Weights of a small transformer language model.
Size: 12 heads of 64 (3 for keys and values), 152M parameters.
Each number is 128 + 32 x the weight over the matrix's rms, rounded and kept within 0 to 255. Layers, rows and columns count from 0. Numbers have three digits each.

# layer 2 MLP down, 768x2304, rms 0.0434, rows 433-541, columns 2176-2303
150091154146156111150100137093115134131122138135167112098125161131097096129133120083144121128127131122142187150119138160173155141125117120160094216131131125129074108103082099139096122147074125125176094103091083122202091097179115146168136160122135159082110117095099142126085114042122137135186125124132141137119062165067120105207117126156155103134104134094125174129138128143096099115088
074183151103120088071158089098145114115151149115219141090134174102106118097094140155106119144118117062163129086147172171100139093108104176088131112180139093172145117141140122100132134125099082159072140172130154146144099077134168119152122142121121117178103171106152127126119104171157158152150071104127120094135108115183082190110094118164183112110118123160154099131113097176153154095085
140110120132100144165187135111080132122106081136110168081158081200085135205170106153123189132119130071122192154139113092112157160137127069142163083096122157120118108154051133139128097170168082102182149149137117069043092104126134181108158150133108123161086146120135124134147116139078094110148149144106152148053135158162098159137085113146097098143102115078113141117163091128166098141115
099144148145170098134131138175178118173141130167113136144121147120143154117130162128143161127215102142143143091093100129093093182120110167147136082146120172146110127121139110127154119118098167194125153126144174091181131169147116129105129080115033119087140142126099143167124166111090059109158118117142152123156075119097162185176193121100206106149235167136142166153161089182184148161136
110129165071144119104121071116161120121087141100123101135176134115169109149124128121103106082115109079103096190096106140132171132154167153109123088132143107114129133074158110147114190139102113130131132131153142107212114150210117133127149124158148154132146128135196125147186120077160186135156158145131139139118131124123110104078096170130084146156167100148109105102122116122049142152128
148093125131156155117148135135112172118117105205126157091148149134128138130106093174106172119144128158119090110170137132149187137115110137182125109138138133130120130144113121099132137188101112111160169159115175149178128073063084119120145150092134132111102091181148118087141086194142123141110120138103156131092157142110095145112150123113110169151130178083114133191102128102157098107148
127086105201165175092184149144134129131167079169063127122125110172196164200056098166169112169117120117130127159135117180164132046115078129112133186162161130137147137158138181170127092124136189122125200110131040085159110112136190170122147151171115114121172157111109158193189174101092177098166109132110194168148181157156158121171145053181108117190051132126110160178149131137145101095167
147085118147111126080127162180116107186123172117124140128129108167152145113105087135144130158159100143088130087104078090150098114171071138140145148110119154098134172037109148099138150190137120153104189141103181112155141119130084122163119149072149093088115122175121094157077103191092106123140138144130090148132095162116152151144166131117146164122091190154155110087125171127159144133146
101139122144128187148187110149172173162154132165165085103100116158154170087167119136154135141071113138162167093168179113149165189130136122119151168108166151083087144219090108123105155123158133177117109206098103112174172104052168144098098161120121194117148138139087159159119149146048127124176118068180086152150065122238149109095211102169131127102072116134145130191196147146167101164156
126124108118131132102122177116099125069160180117054111106181152155120153081147147184173108093149120114114101067142071081073184142149129134137116157110146114127129174142124140085148082097117079146126132130137129082165109145093130065137129078096105072098096132077098102063128146138125123102137226088126160130135150152159116164172132046150094176058126162145123095164140137096129133168141
177122143109162126152158108092134096101143113130188159078121091175134103113134141190052153145185106160161074143145153117158199185141130067088150164103121151139161149144146145121134109166129153097119145116127085125129123082133163156142109164075191048084078155147118124169095164165138172089225184113139123113083186092063150101076104128113086104143150144155118146164085169154072140176145
147134172178118174073118158126106118123132143145183143120155146163132128135164133127184137136128112133153125094103160182087117103136178150051133184139159057168101155082116088117089163097128082116155143080112178091138150100105223150108107144121171086159103139160133144150181093157186138153155125113142120124162134198137127140125142167109072109130204114120157094102155170138141109109163
066053159140117140108165152120159134168160161158094065138168212050144126150192165166162088127095145078127112200210076148088202151133094151134121109162159129032091100130106070097158122134108108088176126126108091114146158098150118153137151117109112135088098125146125112169130172133118178049102147147103097145137183053184121077157153221109128146153169128160098133126078144086152158090143
188119176100142160118127109089107137115090057088096127147126059131080098159163108104102151102166115130181142086180127116131114172132091120103162139074094115076096135177134124153119096158146111126158160100150136097162100147129090106120164180072168139092097124146113126135116177123086120146182090155133140122105112117146114091130110123122106122143179153110137114144173124104082122096143
195119061106155165115117123076122161160157130101183172131123098127134078167102110144123098057115141175114125114072123077104142152102090107130148127105174114136143117128120128081202099115102155109076085077103107142071170092096137105154113126092165132174099143062097129134104106163096098129115140141068098132057077131152075097168109121112123156171039151113123091109132177084146159128152
117106161086126121173123112130146084157165193154170164132134159146177171120167152091110090073142129162196076209154140152103124188141130146175110132125072162085126119178193116112149193147171128099108136112197123047169156123109165162137127119061095097140151117127142106126116116155167152096112092106136128134105112161173178083142089150152144156113151141137130101186089134105162098134147
124151154109073132156125133111113165111147144065142113128170126076133113102142177182072158112137126130120227155088137123120133096166126135165089123140105145140111098152145132133192046153147122115100055143139144176068171119123177081107114123125125099140181104123126116141157155129116109168169111079083102089183113110146096119090086197109099176169147133119100119101129109088114145139112
102159098092119127097147048183175105188093141146143150150130135092122146180123156146143149128131106157137176044096109153150105195115132092139085127106164123186111207038131097194132125139184108122175140131112060145118140149105112148157107136075128181169110178191152094111132189125079147130052145138121100143106167120186179117118144170129092150129107108078151103096145101103174133121165
068152135166173161166148139087153049078179174116085111098136119140134100140115132119154060133152119130081120180128120152099095060118153108141154153151186185071089150183125152116180106135128115110134110178129178084143066174155138158134143128105128146124114144159146150133148150103161145131157090073098123159104092077123113157088074117121184169121128128072108144087152146132128093077091
096177109085066126160159198129192079157073159142128152114118112125137135097185152163100139119172205112154098085160142135112129106104118137026075136114116103118148156126159111122112117138176095076188192119135114113094112170121160119123159127100118140125139122165111107154122164138118118084126140159114162114089134155149185197098150161134104158120120072103076132124135130185071170079094
179117095156150140165155143172174119132126148092115096111089135172102123145122123140092159162144114142158109124121139159158160144126114054116174125152148090105100136117139090122141157082090105182186163075113103126120140088094088155144111146182152105102124128166153096158138105115169106117108125158159170159117155181109105153172176114148116147084112109133149111127166117171153127111124
105212190154079108131081118164143115087113091104105111106149132080161076108120166188163154195121104119099170143107111146162152123145185133136125103099099176113124199156160086112143134147112133135136109110087144152137102114174130159121124114148143127138103149129172103136108094118125109103144115173188138130102159098130099145157156161131130094108160204121153156134157145146137126160138
162109092129088120144179127126093097121093088110111148114119086106113085151155167163112162144129152174137070125126189103098102126120117137084140152138132154149135167123138118147148169156162144181100143155127145108118101138147062165137068117159153123106116136125110105099112124125171116118108082137112148191085078055105176153157158123114131083125099177125114109199111208140151103085118
148098112169115106161171156166138190132187117076145135085155117110092130145163144093119137115130138176133149147179169086136149203085218108156081158085110105109093130176136115139165124108133186150070119103058111183082168100116123162146119106078086161115126128139112162150107165103176103110079198080087121121144150118129150072142135095128140130099131131089126122150165154164134113143162
138111154122120147137090134125076196131193121133064134131108157051080152183180185120140163082131125132139061191146134138073102054125106159101175159090171163104159150120189143072167149139112102104089180121143188145114133099144125121138135095131119126144129133147136141147145156148144108159153148125089119125118136113145111145067115100130106113078100164144085124162145124106170211142110
148188119116082145192133178151103090134154098102189158189144132128141067101144108100114078115152102113166083202114136170106164127144134152097094127123193173116143133132096097087114123185197109119069092102125121148085056082156117095133075127063160115085148094143128074149151113175183146111118180120157171087151113178105158130144136096093082131133137131144129146131104107130142115102122
130156070144172113112164074136110125086147142157133108167140106162142126098142166135146142126139131129152152132180085182107125160133107153104048105160108150169140146065113141140074148116093169177146072183175114151126109125137155175196119101204115107167076250127117144124091142182109135127064088152127107099092155128139107129162084091137161139180125159100143171146137135167120163132123
144082129091130127121156114135138103142135125084192121192111130140122123165118135101126109130110117097137121129144127132130119124129082095134154213099116097106139117128112101122147119131146093141140091199139139093162083166057139163089152151173112111117138155119069141134134137116158146132146209135158124108126113102175110123154116189098167109117063147123152142180090158082093131156138
140125125130114119107143150128182093089141136232157158125146127132095151135156123207121152064191158113124060126062117131159138118111085109109121140124093112113142151103129133196201103158147089084128121139104149108125103121105113159064109203132151067120115141120095119086144098161168116160080170162096152107136079137171144158164162085077198130099093099079076179152125130105104130132092
042106116146202133122130126205173169125093130174092139152102157134192154124082068126137124164113126149124103190117082160102112176162156163155137130198107135124126120096063128139113127186143144169091100136205132126124133155079147149166177059137152226094191082095152141147120151133124131149127103101108109126131149154140152150125158162176158187187124140129081112165074144111114073149177
110091117143169114059158141160114160145244204171185161134143107108190203051110091081198146189064149092161119107141112141089118126112079118148125144160115138088072057158125124142121162144129118157130132113098099117098144078141039184128091111141112136132161148140127113160116074113086156128134153127127093128136143134102127103144164111165118150155101094100156117133088150142167136071131
117096103102183147118108181133108090099180123100086157134175103195137168138109078104103144106109110152144124157111130095062107211141110126127150093124115141093142168176089100109133088134063148130078164132139078120171160166150087155134138114147126140183127202098149166145106133146116093102148133132106129102116157094135173175124115105135151111200096169089109100129092119088112144141145
122140108154114136181194192163150096131171140136142115132152119102161107124111094179127098141085132124122131121124079128105142127142121131136077119175120132115157126127124157178079097134138112131113142130098117170116136138134095142122152097071084111136117148106127145180156151139100136127118180114138114146180092127115172074103140189116186190177123109127074098098144134114141141150169
118130139150118128132117180122012150077153113119161060033143118124102116177107073141144129118101153135151088100120169068137116183156149122117201126115123077122147051120169199163119116160104150072132092075146148132115170146108138113120123153099146108170130140150123159140107116125116139162171118147081123124174164106132095043091121179107110149136094100078100108098127111129102175104166
121108160114126157165166087106078161111104106093163180145097111114123103193207144179071195076087122119094106133092142138143140136151204066141104137134145146119158107167184129154120067117131113128116102126088117125119164078109103043124095191163159084172071122120152095124132104122125087125127099181132105064164109140158058150166164045108104195122112121113070155152124120105114110055124
085117129130145094095145055144118086086104157154164180116100129124147107145102085121139106141135133104078171152144111129188116145090168114195056100128133124145134094138064140135133184102089136127133109124105175157091131086110058077066160089121204141110090035088093117137146063128030119156082147111123083103094086198122127135120129106147126156123123120140125137075113082111166136096122
124151185098137165150198132169137152118133164161160160135144191139115156135107056157110143144095108165134132154153086132119127192109134114157116102131213136086111146074141076102105111145159074160108139164122163128098098091162166139136155113184114119170208171139171162125090173167140154132150149077132136132091147100131113118131176094135092128082166147122163118190162130140145097112165
085134161100080123158132104156092104113155060106148118103134155124122113117161189138124136077157113129131084159114141112154154143179163148160119119101127176164126138193100153115210063134092125087149144076180180104173151101143134090083102182157146155061122119096160102064129101145152140123148110146085085071121102160181130111107082109140145113202112085118110102132131080089060132128140
187194123076145134106106162138085190088192140121058108122147132191158148122101097126149169164115087115100160136186189128127133107092198190109081122103152205117158173134108152115162157151124154111090133104118175213108109105107100139135132095089088175130132125205121124163152168096116097118146096141104142106080156161131084173110107162170074137093110122114125127123139163154141138149068
071138148169176127167135165139080118100159093120143115090140204142081139196113115124129089122053098089116111093144129159111103120097123124089148110101102139124077089141191118147128157125161143124085179113088177112165100146136160131128136167066167123085098177160087071154146219169119138134144145093147077170079155133159096142133098118163080107110099087184102080051074132140129070153104
076149076114116104110120142157147184103145104186132189112158112115119135119118091117114181137205145149139171155192170171060099082109169161145149126139105112099136099152086108209074189088126104134148207119114104102093059131161084155079146150112126106096140220100107193081133150150117137089214179116121116151101115188088118121091106145127085175048131102070093125129137114163114128152130
116113153136106103123167162151180119173188134149144119145144123166154159110150162129089097171133148187119129115136176136147082100169107108081104127132103101160111165107123104082148153089098123113112080138125079164111148091094139132141129132175105120108057093144137200129106122140146103062120115129101145172103137162098066102161120067114129138107110132110136153125208158114071173127134
135121151088122110064144082148175122032153129155111146087131159114123125129061096076183091147162131165140142115113148120105138148134170131096122136143179139148135127105139145185105101085132145190236103126123138169162093076167129137122138211202121170164104136088151122121059107120134159122100132141063118078085099168219108185104138149107070156135207079128110112144134152154108126117093
143130132090166094190135121023045100121188152125100166100104127122121130126135104131136127135162160047145082124107075132112164105170130089130134116115108141138130147147133148068135147108175124170117146104169118082163120084097155048071112120169189115142077060103098092152142175105119119135161185185100168084096128076139107145145050154109061131095094133110094147188129134107121149144123
119192152124127157158124133139125135072109135210113109128134078146172089151095124100048101056119140141131163139122170142143131143109161141122113119080144086109117153106147089111113130154120121116112171091153102136133143173153164140147121171152106113121099131130126112084107057132128162104062143126094109102085132207189156145096090155171161123112147170123152098121076116088144100168120
114119087169132166156112074109164180144149162133170128095114084107176155169156138122141177178120152133087100131157151114134112140076092167105155134163202080136086107118147180143165108166182102135136130126104109172157148111152122192126157104066141108084125166055084102102119128130112122048125036117140095168123077121188071144104121131145052110114103173198129143095127114128158165166097
143084158113164128136098086103121131125144169122122162126126089067103082123112131100152130098136126131097065133070156138126115109139091096114101085128119153117128112173132150172094114130082178116171167156069156125151118097099152055092147138170147077142190096090093098107133141079107091108135177179129139111104042150123064101141109128067115156149069068118126104118193131121146091135066
182121020148113114174156091107166116122122132096119045101152074140115175157139134119111100123138169203133123138144041130176095102052116191146152060145091181168161135090137148174161145086095087142127116104086106109084148141105186136122169090177100077123112120130026129088085120087109150106106068134068105114126111096116109137169106160125141141078095116099121130082111170169153132100116
122051173129123114190103162121162114145089079084107104184095154115113108089083120145166125159186120086134148077158113167138118051142117190127126157110098081122143100117084135135068118174109172112161123166141182126161087106128125132164166120082062112141161110154145126084149128060137107130112087118126078201178108116089160117073127093160156095109070125154135139154145139138116110071129
161116106135122193109133057100103158120133081104094144125110141121127091144177115131192095067109140138155070082114137149132191132131116144057146167154085116200118125068097106171082087110133144105146073133158064078164140105138119143134144146184103095144121068193121132121086134119092126112081138140111191146084132156117128103094103147121083114160101148096128105184071099089065119126167
138126131144201168138137180161144111113110205169142141088112197185152184134120070159116132158123153183141091139144125117110072157148132089126141095120108124106073105164094142105151110143103123139106067143114176057182138097105092151176101122176151142098100113140120116183152081149120169115161136157138159162128152090127132061142137102126135125118125059156148120101148134176129129067164
090148122154084151112143155131200130145104110138075133119130165139143134157104191109105118119167089118158133176130129113135144169138202127094098134142128157142124118100156066098121123109136162090132129188142157071151108161141128124117136208141123099173121165130130187134148120115085102113190112136152082079129136133152153124151140173139094157136198118137075181133136179071121130101138
157120124128103124095148146092073122159142153185055152168170135123132128150151123113104133133129122093143128162086105116142124136144162182159103156161120137138110141152136118165176207142176174160079121130151117135179137085174105122135101119146110175173086107086157178129103137149112048173126145118126122155130145087114106157105136065183125174191126136151170120168155133114155108127124
110152145066136126200088180072059138110131106094138174162135151217111104158108173080122123075066156165091129153107110117125109095174099114124120101092180127176129127152108164116153135139179141100033126058185144101121102096101157131148102124175143104158171141067160144059060125090138149123157167174094173111093112121155062126117072132113113107110096109156064124095053105108111092138146
104111144075073110092154110145081089122126126134092228093164075178072070086083098135083168107167096049046139068146106083110151077164134103104114104066136120119075138133144132154054138145131197100109123034116142149099114132150074072080067155099146132124155118114121089109117152090150127170147150153137150122033178104131131176088112184076176085123118122144062105113095171076104106127101
154105125195078165150143082191101143115133120113121144103111117095102205135176151096147092153152065081119132119149108087130118154104114054163099119100075136121134173153182136051154071170125084090109122086146087135135052156149126148120053124150103129127078122076107058108141159131076136094173111128182112137141099126125090137096150206137133100192159159129137118121170117126108122083106
123103109184176159126190162142171118141115192188151115119115150057158159068068164043141143169196098159182141083102103180097161181127068159135129134143123084092131131133134091120164116111109088188099148152085193041176144091149162122118129171080086126087113139161060192164112166129214161113101099108185154138095131118145098111164143133131113156160130111133168163156213138132175105105175
101185163131149117105124117173141099122110107156062105144117139122124146144116111137157154133106103108110160172101096162189127194075127127185158068099108117129132105121156135114151088165111205177124123189122102144117098138096150102152168126143140159133183130139121107159155117094068100116082121097144112113102122099144105170125185149139134137158105083065137115124161134187083086080144
095089207109139143145182124129133064128116110107153076142144101090152166125149135208134139098083108199154131081175123104151124190132121149100103190076165108094126180090166122173094073129124093120155099116129230110065114121109167079133137134143140160187137124138129136128089106166155109148086206147140097110180137124090123081171154080104101113163076088132183109165123127180104151135104
134156146129109178142073124120121139156180152088101175090108143143188111135105121145104087081115138143137128134083081112122128088109124104079113203118143125121126118196141135071186114163166117113157074104148077119131160113118160094167137152096095131163109156168098115150148135139105137138170156110109067110108143165166121114108162085130092100084131124150115105122077064089110112101149
153069130112141076077113146141114073146151095120125165143137118069201094117108089139092071110121147084140109117102161088105079115148127116183141137152147110108125136139090146138101121069147152104127125075130111135168138084163085154134147158115120128077170161135116156113134117073147169145138109112114138098235101127108117090062135100174114098148172097135058094123098093087163125123155
121142113122159155100141166149144112153110152123208126122132191130140161177161143196143186155090199157104146134127116209144112103107110123156115120103161156131142137116105171089111138137143132121119144142153127151124160140153215179145124107114114101149132128147138178184111100112086218105131153115096082141130086109175192190114168198154081112129105170125162141062137078148094117124117
142127132166140146168147124131127129132135074140138161097111149132100145116097216133141091080135140099126108100070110129103072140114113173122117130115117166187111135067124128119143149120112142065151121127126143121100194106122156171133138140162069092190163101120068164150106069189111067133098153161152112159105154093122100141141117155130134124174108134113126128116151137104152149109122
125066175147127094184097107198089097131097092125111090140106086157164136156127091129051147154146112135150126111105083155184176122108115154141119078149102108133105077093143119074046143138153086127132126151125116129124141150119128177092187126143116116126078131077075085124135100110145143062095160119157060115129104151131133122132096133114127118147128041149156103101112102151035072042141
108134177131164110110104220108085116181089124160054142142126138153110143124099139174161162169149101089169144063121161131111068119134107183216163113130140133155150132145124141235122175144117097144158151194150157118080069095112135123158079160051131114107142087104173172163104127121094083154067132126140106156148136122156101095084102111135092110100122125110142239123186163192094115098117
091160202120145137174124159112137120124130163149131110088143106149128090137145085142112117140128154108108095144090122155132091115154127176121204128138181167156136084091126142086160152155125139097150100144130057136140123105196169091090158165143114149171148119072186152102019105128092155148138065149130157136119115160128095120130146130116158138136159136082088128103114143086135081082125
112079089149132136207142148131130129146197119095148114171123151106150155114165106070173099135123114076171155102128088185080202126125105109088153137102148130137096176179080129144134125152124078131118133138172168082091144142132184150194134161134137110126162126156099106172120204143141167154137084135084095147127097146174157176103158126126091146109116161137100103111187163075126130163157
195210077126117105077102118124129116169129135112135133187121184119123109084100111085081049129135131109119121093094112114153119125069219083154127159088135130140081145157169140128150128108165109124112092088113104149139177146100059143107141141088104107093129151190066175162123071134064156127110067132114157059155155156088109115162096132125130112106118138114133099180115123142151184157175
128112127101103206176133154173121160124109148081105149117159127134161145144153145168111192124075100138078114180143113068059202132141130120155122138120094134124108143152136081121067094149105123123101142124130137120138139076159131129054148129057126118030087152129102114158167103129068112110148126141134116105123098093119120119139132112124155147184142125159127136113132123082123136122122
177174153168135125181169145104100131136168068145107154147182135162164148129159163139058150182132139140223169128122141120127067118174094071149136119090132112146115093165165107116138106091116166110156100119112103168173110065107138127079131145144146106116120160088144155178122125141106161072163137136109142145128119165106152153105115116142120107089055063085193092157153169185153174073113
170162130176125150147165127187164098136159110090101138056150197140135108089071119113158142089121050100109077129156075069152101115120102120130213154137049133115121128111080112197097118188142163121100114152120125111092097117124137067165068111117181081177181122134138127123109125143149103176144198097150142144076136113134105171091091082163191133137137095177108137095128141177133155149160
097145107108116151142161110074094145196101100112192100161103107102051107167129091126175145118153149111142147148128150154120149132057169177122136106138156105160131086140159135139124183161090144130151147132072185143136158137154117109108166110103071105144158123097086096138102105101069158107139104148074091131101182113156115123160156112110138169122154152132139127128102137104121115109097
083176112148141105098069159120095071059138152152074127165100110111160145128135131148085083119117184129196191147134135162205119145177140102111085076229143112092126126125110089143122131101186146160160124101104105140141153155164170153142136109148140131166127104124179079120141100116140131115145151162096109121140130125083056087106135143151059110161100135086127168114101139153127106127099
163135169137144108139115089150191158104175164090102113105122119125105115099170094182119129102110155123120118115122155145167153138120137119135109145142129096106122140212152137140165063112142129156093127107112100110124121156151164124122123178122149116133082131167114085179156135118125085163134096117150128124108116129165133132157123139114141067088094133123122096122123136117122142131122
117206147059061165101132122085171144176107118118152129130143177144102115085093124115143093119105094164116140092114116138137098083175183180131138108127143141132141135130162072162097137147178189118145125143134113164142068114150136108142155149119144079151071118117145128167121153159108089200158159075158148193069133150135088087148168139131164069165166143140076109150165103092135109197147
183116137124123131109083118145112157158114104119122130122093165123144163160116099157206137187131170163138121050103155090119133093168112191104136119166131181094104126094079090176138154100105100149168168122089092154135072126120131136131172083086126066147153131132110116088111156094102157156175182132125175110165114123094143130146174158166035112144165116135123096143161103167201109122186
124110126088126109112045172128141125104125164113154159115121118141119133038155163083110131098129139117113106135121061124144156132125122080086124100098141191196092126118114169076118168143168162086075110071134131089142094164103131112098127168137126094191129136140175105144080188096165211105141125149178147151088149107072122096085114136081118134138023130180096074093130152123039179095096
180138130155108124193154070110142080197109142128101116124157108184145106107106153152113085124174143163159096107105113138106125204117153170104142108122069153113147180124184142184144117129162146121127115072163100137098161089168136115163180119143100064143082102150132166094119086116100146113054136108106167069119132131126121134137100094154107159143110115106092133130125167174121122113162
121134167135140106127127216112179125163190162157083106133179078112120115102116165163105124090073180110136168174103181097123088057148104154103147141143128167114101103118224164093162130127106214156191115168171148151150155146077127120141118070125114205183097135174137202133123191133212116174162139100081120137101174107143156127137156094068159109123096181168162219142147144154145141176115
115074090064129139071087180104119165110101147121141104164115118138156106158115151137162090139076142135147102147161118128113150138158147109150074136092113143131138128166135146129166208115082132157131118140138203156126121085224125130128162152125102125127133183115106156125156114148136168064102139130129115141148107170092136104129138117160194110134083138101126099088135116157131141110130
110123109118117115130087065091143078104112134105136132111161109111077101087128158167048135099128141126147120088128115131157134101136176172107109112089121140148118160094185220110162128149114150096164094126130123030174085116088140105120100213114100086154129194106147140106123179185122125113191178194153133157094145097160090109148103077072090147085158155158143142145114173135069157209099
116130130092123099130104112102122105060082139167128180148126136183115117123043085125082070091093134142147088141170147169159079105124134064080171158058140116145144147116140135124123101139120193101141147075144141116113196132067111120148113134148150142166136119072154115140111121139122173160139131109102113064113083087147065201182111186084143134077120127063059167122127061103143135151157
100149154103064090131083108110142172147101126097080095128137095094147123116073083118158140106120143074153135113104109115151087117089100127099175095110143153126142150098175152159165172164095142152099116159103160148125220119123130099111066174181082154186121107087115162128112158150127099168112189096134123119155104143142131138105159165108118121159169127098107119064182118077116110155117
099176100148116142106101127123106079096172154157039154141107064073142137140153089120138085183080137098122089127151119112097119096166128162087158088098128161168103099134084134115093105106163184162136130109153127138121120094162080157113176156119124138089110151027152193076120105105067142210075105111119148137088126132135105120115129145090108184134164147072150119134159149165145091132177
136136159105155149121092124130083097153181099090150150152148144159138138118122131123155142132032133180132156087108113122114126165119105125147141133056099125131112011078062125090130124116136084147181112143142115144122110128137089147167115107111123094111139121160126059178088081086153154107062089132134087115166173119112164158147111160171122093128108110108156146217152100130074127137089
109139117153056129103085116175143170125137088109129122126143119081128109095158125138172139085145127108092112125127105092131154150131099137099092110122159131122121131145132135158079140122136105103171145057130167166131088094148082091145170101120153113113129148085077074109108159107149163133130153125102164067143124130114136172137084117094091098079102143149090186091147085085126115199145
095066138146179120077109093106100109163093173144160176133104099138138106140103108162142082172134118120108096110134108177079120159121083128165159157099122098145124131116137132086065126167132157152140094094092149148156116055161075142150109184180160078066124147144148121115092097099162138133116125168133071105133137108066080057150170195118144136104116105166134127170105098169121112102176
142153126073156138104143128039101132107149159100171132135169154190119129108132118149126149093142110132117116098088157147129186122127175183131132148150129148113024134206208168084160148081122104155116091125160112102153116092103173165161171132088129112085151137150137167109173133078098181105249146110117152103107153071116136107079117097105083120131147164122078156119110160132128148145174
128144133110122143153165082096146144184162092135138106045175101138107113176075161135163070099113079113132127181085106188122160094080118136103108224110104113129094063079132147117165115145144110106114070135105067113108177137148127163113126122091128135160117151160083108102076167096113147160101111109151144134098115116138096109102094104169077198169151147075126129122096120093087177123087
097142147155179111042151038118101139122077060093145160114133097115157175091137128143137120123118118159152124141167124134169149096125057136131141146136148115045121140154152129110118065120162155134187114114099120149135150140138173072185138154119171120152112111204077146142134129107097106060145115122118119110116115116141112089152127138118092090149115121099134155177089100133153109108109
103122099128119154163159142069126101205112074150117163129097147074101128143087144151126091117067154118120165075163102099161118080062146151148144068103148139155113211152112127119140203100117123092123131110140135111113172134083089117134213095129092158120061161116086123125114097129093103181155168125086107064144153152133109142161089156135072096163168236142132144134170108116112155121145
162166170131152102109134148141156106132116148101097097132068166097148164183137081118151116163104198126128148139119182162109115118097119142106161099140108091115139128169071148145105131115144115172191121055102110166162142101141204128175133126121105171171047145129051146139101095141190106123151149151117150117130113124142115119128116215136103119090141181103174092112136109127095135183124
164098192092113114085101153092090120164063116099078119116105105125134127124098149148157167148070148121167113118158134129128112120151135138127104131170127086190172105130146125156076148126105143133147157131215133146154109119100129114172181148101104098155081084098144091123139107093151105131140102148102137145119182173111132167096121096154132081082120120134171105144146136159130158152067
152117057126112137091110166113118130133151154159158127151126173155125196175070133155107064118113149105171147101161105172169084120119136141135104152143151066131116088124116171121141121109143120151142138077122146142138119095108115132116160070163159097075137108120076120103141070146084124187118114130143128119116149157151140116187096140108088099106166116074161129176136143166136117101117
140140066127141138120139128174152081091119125124119122158126060105120053119125104148113142111133164152125092105083165168101129126091141102093120158122152109121147123093135103107121146094143085107110158131121152172156151119106134148119121153159175090101146141123157131144130106102139168179106159101074127096122134194112138151127153123091110152138138167177133186109144122186132127134148
142194203185092164088182136218113209185111156154109124119149121109156136135158086091164148151119171130127116136103183156122067118137202158140118109171125064128146140127105112100112082120101143181064113097106127143171077133093144204124147102136122174134156107127174125123147093111130141099118129070117103169133118163096114141072098116128134152117095102130184104128157204147150073109151
102130160171137159139105179159089177076133126118154153185158184132140175096098147116111121183011111155121123069182084172078074148143107138139166186119093131175046128162122148157091146094088127144113091101131168173103196078147153180149141082116129187115115167131148163151105138164119163128123094080115110105167165126105098114127111187109113180139144160108127184075156085138178133140132
129111132144079114177135137124162131137121100146123133083192141068129137139097138110099155100104113102099103191151079069164075082138087089136184162153171122116179122142123133136169072109170094117089171087160132141093150152148111100081138113126113100183147152158194113133116117142090121149056138134102129089134146172149112225120088086137148132131065092163132080138130104137124164136124
107137177167148149145124117154048173087121158123128097096138146134116140118063148066146086131150164144152149148102139130149109151112181075144105139136133104093067127206168132180111133111136161158217135154116152120202173144144131116100195079153000143138150082107111099122119104078125138125128129148179152041170086109088141103135171155147119104125110108113118140086138125102118138147071
164149130137098139079156043132144145167190175181184104091134097128138151149076145105138100133110111132137132155157161129160156137125139101129126157122115119162163141143123148188158139117132157194137107112125138097116105093139134114110156107160086085101122071107122099135158151164175113107111082143156129159130161123108122161112127125162137125157055125107149119135103184143122147150141
118155133151149105123073124164156159105141061090082058119136111119172109111051107063137080104107082176159139097109158181116101086118172126160086142129106117111118139124119098142205110186167178136095109181124143134132126116070086100202141106038143162149160110198195140153177153146114115173106120091126156130133118175118114061096154139117137139164125164144163115125127152107157091150180
115165119157152078105179152141141116142137105107158117152137112145156156112158200152105143169176134142100153084175117148139090131159141207201157179137135094085080138138183083099084101134160124148151094144142191126176150156120135214178168128138099176094170141125141195146140122125127156120104155101142150122109103137163159132067118105130178154166108175119196196112119147184147121143114
103120195109156139133115123167161141126141135127144154140105103111143104200170166169139156087105161130060172095117112165105235111174124166086154115068068079134109130130089080115132061154134117075151111127134131124109159164108096158136121165137111174119187144097136141101120158123084139102168187122109172091135100096146135119135148196145086154129116119146107156162055106098114089060152
108108038135077115119162090123134093086117136117128104112134091140147180112175126175117124096116136128094133114140059147126098114074076166135118135054101103134097133117086161094132112098133140089181082117087140140064102089138085168118166139154141196091146155099094146098132101053119156144125169136170156091137161164139146128137106095096150118110094160153104132159130091097129158150136
095083087182122192169103125145168074103103110139076165106051062131104131190134175186142135103136132144061133117126114115168073048104106096121176074077095105133087165104151110125174173098084071106177086129085165138103165125143140153094099174151210158097095122083116152099120188170140086135090114124101092164131075139146076121106107159071056102103135122121123191087156094106162079099089
132127103186145134118196154187107167153118130116093153161147182094157187140173077101151149132127136104148161138143126118075127120121130086214153146158174144167145123206124156115145170057141108128080135152135116142054207186106161183130118099092071186150137138158133191133120131158204144123105142095097126115101147104132172107120170155124150097103140130128143135142167099200177166130144
175122216146116131118114148092152140138081087188167115105127185186073048082147159114121122106135077114159143121172118101094082074185141132111107123149127189081109103140134121173105149118120093156163175135170122087167094110126159155173137112061148092138106099150140162141039170111161121128171181116175095127125104154105101150093112121121166182111181124090167156121156136108209061146205
061165186069129086124145064120132094112120093093126110129077129134117128125127091109163163120137129117095060120104090117116186120162208092132130136104075129201120101163066169113131140089185099063117118132125116138100138107100159055189150153136137127110139097124163144084115120175155185180195078193140060110144169197105094125109116091133169138085069129136145141118098101143157137164135
091100123115121128116113088154162114083099098089104111143125131076159141081161160152125140137152079150110109174118133194117150195099127136119111144141129033119151114093111086116119179206142153144105131116109134076107131139159104178138177147154131152119151151193140131153101123113112126141099144119187153108195098180173132144118138122126165173127149136099137120084123123092142104069131